Weights of a small transformer language model.
Size: width 128, MLP 512 SwiGLU.
Architecture: RMSNorm before each block, rotary positions.
Training: a variant of SOAP for these matrices, 156M tokens, 2378 steps.
Each number is 128 + 24 x the weight over its row's rms, rounded and kept within 0 to 255. Layers, rows and columns count from 0. Numbers have three digits each. The size before them is the row's rms in percent of the matrix's.

# layer 11 attention query, 128x128, rms 0.146, rows 104-127, columns 64-127
083:104133127123108120137147116162137174130134123152106112115123170111123087119115113099123174118121133114090175089151170120133155095108117128103136118171138118098139110139140135123140167083107110
103:141116102104129124138112119182114127151140103184144104179130098160127128089130137144109140146129134152164132145125134129155138181109140116113126128177143130093140147112099124123110161087128110
121:126107076171153113152119152127136160134132109187146101146175127117160150114116148151152158110110115135103142137114150151116129124103105109142097132162150147097119145116117106149133150117098125
141:132120077096144113097149155134142135150153132156095111126109102159111132128129154146139110089102124123096099133118167106173112109153132124129137120115115130175145155165107117116149130143120065
146:122111134133159131106091137118127133135087129098131130158117142141166151150056176115096109129098117113169146169110114137102135121128159123178142132113146148124134096104170095100089105097112105
150:087136133112145122130114134157124143114118126099123092079115140101131089126076123103114153081143113140119127076109147078093099125127160135125144102134134120085067130168157153149121154107116155
157:082133146094169086118122127105093086139111104148137136143117089117120141118090117106146092110107142074102080099140091088105097126106157123170106158172162146146120118135103095080102129116111156
142:154158127153091108156167109123118151145158108133085112098150142092106129103108146108145137139106155128161108099158119123112093114111136163131133146102096118118135113161184098187135096090106097
043:101097133135094119169143156162115116101128143121131110130154145106154141144124130120109128147166125099138102163101104163155155172156112142111134175136102080157068144126121150131147088111152140
059:128144110147141112157142179093096056099150116147136083126131093132164145099154139099131155140067119120159105114149098142143143124124128158157131120165114114186115153117110114145119144105135100
056:113105131138115143138127173121091166143137119145082123121163120150156147166189111094113133127103119129142103116145158117088158115077149120147185117134096117159140115156104129159127140128154102
062:137167113124122129101093098117141117123159174145126096133101136095109088124119118129117143111140124158061144131137141109122107157113129094116086112111137144123095128165123093097128131131128152
056:138140083153140109136132063157133110104183156106158129137083131156143126156141101146170086099136169120100129092147143132131077100099114154099089137106130123164115151155104136115082094102091135
061:113116109175125112107112110173114127161138148129106114113142101120147087158149131093107140099116116132145158075189128141104143131106131159145147115139158145137128126127090155148123163112103127
070:121099141137186121117183098163110155128108160129138095107135111158158178159091152097158126132129159140135137118150141108143115107129129140144113144188116141144114145141116158139135092167139129
078:118104123160162108155135127132102103111132126096118138152159130116205151111155160099130144106069162150149117134143161164123124130131124077177127137139152123192133134090115091162135072156093122
079:117139128143129152148124147083145160157100156088112125091106150153100108130107106142113105107172092138125133101138114130159147115131080165130130131098127112102087121163128181153133109109150147
106:131169110082097102077105125166128070156154118132111105178121103115109116157147121106113124141131153098122118138131149113115134157099151135103158124128146151146148143115124100088140127151129108
114:163103102132151195123137134099140137113092092113126095117086130119119112109115146152153120159168090152110138135119141144138142126138132130126105135063090122070103137155129143116146107137140124
143:084153140131127137091159144107142130125084080183154144119110162109122117122114145120135153113129153121091113118132083133187131118179136120125156137089137169133091167136085131139132119147157189
147:155136101124149141115098115119093110119161134046151141148153095153160133135131116126129142147177124131141135134147162137094082119125118090100155150126130135096140153150087097099110197101116132
153:110139131103141165125114116160136157136148144146136133116113097144169133131124133142141174114133146090112128113129103085087104118158134172162114148092111102165148103113152138126153109137103159
152:122104127130134150117171131090169084130143102141113158141104116130119098111149089110082157137133146132101109128124074143148129106111134129067126136160130142141118140122172131157139130097139092
156:146143118154107123140171143139165128109166132110154128156162139124119115132160158135137103147158151129108157110160067155150155100144153143140134132152116125138136133141156162107144107146074133
# layer 11 attention key, 128x128, rms 0.148, rows 104-127, columns 64-127
071:165122185165105165131107107146155126153095137112126154114139085126190149148077142135177138107135128139148112180099109109101112097198119109104104105105101136110136116131124126098115146134137122
095:111129151137172147139126126094135087132074107116147105074138140138143120123114129148108107090124131177121129157123122140138141155152095156148127097129141121112145124159093139166121096118082129
130:151131131123078118125096125169154120139168168162133131156117115128191112119095133115176162144162107115147168118179084138133119114059145135094128167177126127146166111094149134083146115141124111
166:160155140152105122132128160141135085115134132099113125113140173112146152112106141141138094073148158109091104077109118142109131049124111112096148099145127169138182114150122136098147106143113134
150:145106119141134106122126116092147160156147130139133130142164108103159090125083114129117123155104133146137123105099141119114131110162176111160115133145141144169126126161108127153111095120051132
137:106136100115195146156126124132126162067144129151161120117123133088163116113130176144109136100129165103126131128111124129125110140138086091087132126170158155073096105135155157133158155163120123
153:092184131100171128124142121123129121136129091136168120121142147093104083149145174153154145118108130128127089143123104148095145143153125123121105108165099109152149142108139116097122143107122101
148:097144125118101126161132126092098156117138101142136142142150093125113139094163105116100117161126122103112140108139165116145108096144110114135125118127163145134160131137135161135115090134147141
051:142138152119128125149138195135122107109118151139102119133114152111142088097116149102131123117092121121125104110132128152121111102141114199132155121152121131108139104136157148184119126101157124
050:165154134110144159133100142151124124108110151110100126106131094154132092135182093146126148110106146114167116110140101161137152116098118094136136138133110144158144154138088147152126145131134153
051:108120151168119075129125140134099156148172141158092148126094154058186086121091131168135112116155136092130156140131149120138118093119112165120105132110161127132133084109147105150113107133165119
059:176096143150119123114103119114112141091108125132115161081140108179141185134126146113145154099115141158115162093152148125166117109144096119133116190171102109142151115108121143101124135145119157
061:119111171120148076141090122150119174139140140131130129134129116151175170117131101123136170108131135156156137149116181117101111126122099093106142135138061123111158130106155121127099101143120161
061:152114145104102117146108086155139157140153092129097144142133116153162097119078109115168144136095112124130119115121127102112116117137107105123119161122080131089126107102133144096128126137097123
075:176122097134115109157090126153170096129114138100137127166166080124119137133139103111146160120105149130140148129161143111128124137179111150116103122076130083107113148153134146132132147095123119
087:148083157146051158152138079167121133145174138131126109179127127088130104104110153137150112122166098113095158136098087161093127134155113138108113118111129126145102116094120105133128125119122142
080:139143117143138125148122133166140098153105096096138116107162127139129095153125151140106100100102127118121140140116150141104159144184095150141098108123146116124123129142097146172143136127045118
108:116159088090104088132125138129134173122144132184140088170111184128113103127135149103110164194139121113095128081153116139113153115091130133110120131157145101122131119122153146099116170107124121
128:061167113150109104135113137071103165160134118152106104149133127135122129145139138144111167141086118142104133114111135129101137123164121123134102093101117118108115123126098141107118140062128133
139:151177142131152088109122132052100190128120119143122136118123119159134135096124117138180086117102142143094169126164085128157123127139123142141131135138132140150111134131157121107169181097178117
164:126074101129097165151142110095102112107114126146128106160183095126129134110150125131151117149149133107143119174130104147168103115116089139145129148149118114107154119111123096067156163132060126
153:109093088127130125105137123122104123127143139119150137114149131143143152119134148146108112128091077100151094144156149112123073143195142128143095125090169120117178126082128118120152118134084136
145:162120150113095151094099145123134117148143106121129118177103125162073125089124063104137104160144106114113116118094124121164120104133154150150102114110143144135119113100162111125113116108161125
154:108107146112115106122131148101141157136128157109094109168115152184143146112133123099093111112136140106124093116157075167149170141158156111090127173119109138096120097146135128159111148176113139
# layer 11 attention value, 128x128, rms 0.195, rows 96-121, columns 64-127
100:100106163093128108103115125147185133132126131135083158160174149123120144125161117129128095128119112134158105101146145162122113121158096126139134153127125126135121126113132115127135105093160082
100:137147123085106122119112149104115110137111117201122168125109133160144114109180134101115099095154105072140158115118127141098107123123105128106147166108137130103151154149122135173066135130108085
103:126108090125122128062125075139188108131127139161135131112139138140124119109168126158114157154135115115110062132104073104114153126129128123124142150099152122152100159145105156132135111118122090
103:139104119131128091133121144140142149125120146137174101171180117124166147104106168122093097094102113141143106112137079108106123082135082121148109119133170101118119116120094124097099128119154181
106:125105155156133129157159139108117140157127144119213122153086099124157151158116112114162155126119155121089129128145137100140126157121099111130124141101140125163138099119140155115112115079121127
106:148130126148132137147118098147152135093095164154111103107122152113171108175121096077157153132103106096147105116124138173136125099146144153141095087155122166137158109113123115157107128131114146
100:110124184137093139168110108113116126117074167146111111084137123128121048086130171133115111134115117196139113121140089128108120108152127138168139148125158125151136159129149126152112145112134145
111:113167109143143145116127127124156135123140140121134110120154098088089131152175152111125091124141130142155139144108135148131133131160147158151168166145161172130118110133138140075078133187103111
104:117132100169115156134156150112126117108169096168101183137170151100150083091180129130132119118170133129114137098149074119123123147126117129115140145142118142147129120163124087132114095138124155
096:139096117182127092094174103125082147098067081101166102148136088129115125106128124122132116118147128156141121135161106162074106140120138144102140124124139126137136115138114153149091159107130101
103:136147118120109146183173133154108117096118136139154105087124156156104121101112113139136128114118150100152128122135129121119153073114184098118122124126149147146131142091106160125134143114132153
106:153161102111154134141148095148134132140129152139087114121134144120136135109140143143142121140123105116130057116154117103123122181118138083138133138119127114151156124132160169127103172104159157
103:132145148141144124131140106150125077144092129099120117142148082110113085110105128115145138130132086101111131090175127137133098149151131127110114112123139118129151146096114115119166119154094134
113:133101138090120110151120136119097132107113114068158168152126124089105132184136149099143116112142142124108051104118112058094113161131119161106127111104138131109118157155101142132108131158106146
106:130110127072122113123140160123156145140123163098121131138139150118137066142131136135134148130161162115141112145088205134114105151135138129114151139097116149132107124161106066130169150114152136
098:114143099139108101131168116112182114120101165175165121141118143116125136114118133123110158140098131117101155142101128117148136154142100119151161104128118128143189160116080145124152136149138115
105:104119161137136144124097142099105092141112107161120149114146110064124160165105131062109148135142138117132139119141136103136176114119188078153138148148162137119126134171116149096158105106136145
106:138141129132141131102118097143082085123144156131140154123125187138100153080107150072140121069128125135129122116076113123106144132132115115173146140154113070085144117126137149189139099092097104
113:159166140124114104133124135122090148149130136157131088119122126150138128153139171118138147115181125148091128103162108103137138153143159113133174061120137131130114132124139123138148145123108145
108:123135163157172133126092181104162104122107097123128127155142120128159136106160116140081125145146112162170115133097135155112143139115159142122139079184101134099153150114148104099175167123154130
100:115119112122104136074148105127125142113153099126118087094121103136119128141094082095119133075129106102126120168141162120109129161131097136134146107150116119116151160121137074132124152092138110
104:123142111083174102126142136139134120142117118118127105118160108135121127107129122160126129100157119111081156166076124115095118135103107134144119176142103117132136083166137160126138102085149134
110:110117112132118123157140098142133144129079126124113157121143134131159157160153142129132107151149108145101118180112136094113132166147105064128086084116102135117147123117179127128122134125132102
105:086112171125135124140097160118105129107088168174063158158105132139137112099064133163143133114134139151121135142132148156110122130124124149116117102129133163148123136088128122123105107108142173
102:116135143169147113105114128147141121123119137161099148146160095148134100116165140125140117151131144124102104094139143090091112151146125124107096155111062120160202117127134126141113123137129122
103:119147143181123117102152129128107116128143090141086097146127119141139107116136119159114139118107115088099096128126125119146125112123131117146104105151122186091093149125120137126143093073122154
# layer 11 attention output (transposed), 128x128, rms 0.175, rows 96-121, columns 64-127
098:151125119141090137131157138098144116108129096149169102160099133127136155087080128123132106113135111139082115127154110115118125106104145083146157112104133123139159115143110130147155147136081157
098:107156133158127117144125143132168131111161103086083140137130095133116127142134048124141130134110164145129115139119134113181093109115139102125099082134111089155092132100149149122114145134137174
097:114121143125125104158138135136126130105096131101075115123135100098137132136113129110093093098133146153115153096170120121152158156117098110180177163078165091114103159097141136090121169115122148
103:125147141093121141107177104138126116100154113124077125138110071056148145111117074120163128140129129116118128123111135118145133100115131099108114152143158119132094119139089108118153101156179112
098:191131136132113148116114122138090117177148162116098126146122135158093111109104123124124105168109144148159091148088125142144164104165141160115146137100089150104141149160130144127102137118145104
102:097130126125143093112141132155060102127166122074130146157135133124097110142116106137120124138090130108069183146125101147131091177113111108133125130103117151107120129188197104096163141147144106
100:117148117156143116125105127132099120162116116125097142187102139133205111135102133137190147145117146110122138144140092100122134124097125113144105121115074093133156117171088103138093095130115121
107:139112144113174110130084139119126088123125128096171113116117147080144152151160109148118118121131119105108141140157141160140096125121122109113121145103104108166138147083083169147110156089165092
103:123137122102111072110138105136138159124123165146117098104110113130149166147134105102120102090139114117117151109144126104130142141119127132134130119156110105147119153151087155111127138143150128
099:129122158112088151181112168123122131171126143110110153092139130119145161105087154127124157115144091120134144160109152094188146109093139093133142119120142157160136135124133139108145095117144162
098:126113108166145101064097139146154144118125113147146144115100156167095136139134114154119156162168095133084109146105152099146118105147077150108099115143145157137120151118108149163118153133105125
104:105091113122075140103141147123129161091089148120122181096086114154127122116138119117110153117130173133146125129125128125123130094128113098122112109116134110170173137113124103147140145115111127
105:121126158142141093114144156107136170109126148119082159177148115159135136138132137155103128132122114171136147161145129117154156101096122123136137133092099159109132123140120167096108151115123130
108:092150119138156128108132092146129208170141096127100118078095148144146161085150100171131170139145144140104184154112147137136141113093168086128108176128134119112131121117172110151149153083127144
103:097146118120120152119129134110114147145136087149117122102154168119126137148103104101113133097083121152095111115134077140099126115129082101122104129145136122103169129126143163111070105087095130
099:144095140152150132166147149138065128118128136063113138107095175134159107125131118166144102147190090086136074108138093117127130112124135111145113156091103092120148112121096144105125078135168122
102:117126140114122136142150131145130142161148144119108091142106144134099162160136127131093144122144100162093100099117086125104110079150111149099175139105099116147085141099123084159153108163117049
104:109110123128069104129126128176143118142125110123127105091118111148153092132133146147092125149115138137096147140127088098157095064133142140099120082122175094125161161088135142148150096146182115
110:113097117098150116115117128196142110158108152120118124149140103123102150155138069154107143147118130118174138137124130147110125111136133120072150107137158096127125100130093105129074103156078161
109:154123095115140179165177075131159139111142154123181149149062086129129178136085163116106158117100125112099122102142111108126106139129110135136094097083124130141116144129163123152129119095100140
097:122143090109133110128126100199150112145132165138160171150138100117121089147090149147110161083154099136139103112127147158125131086116139104150111117110119083105141060150144125142130119162142148
108:114101143163079159090126142169129111113119119131090111088113137080159156162141092079128129154162114150160098156110139145151134136131124123152137093128191163087109124108145129150140138141141136
109:147065123151113105132126120147148126100150111144125099121116170122068109120115154139169124100099151155149165132169114167114094098116153126159114157148144120145078150107103122111134119143106139
101:081136099113127132109117108110167119155145100114126148123159133101127114090151135103070132154102121122153129131159118144136083109109175137125140126124086116137124159178137154122141122114130102
099:143153086131126146169110143098146167091147128132147130160097159140135131153105143115168141178144116145134214144126085144161147106095127133106162125154150144109142122133148158139138165113113165
101:121161119125123106151131133155150101139103134115141166128164181096150123123112090117154158137122160127134138160125196105102120111118118168153085144116119139111126110097141088152170133154112099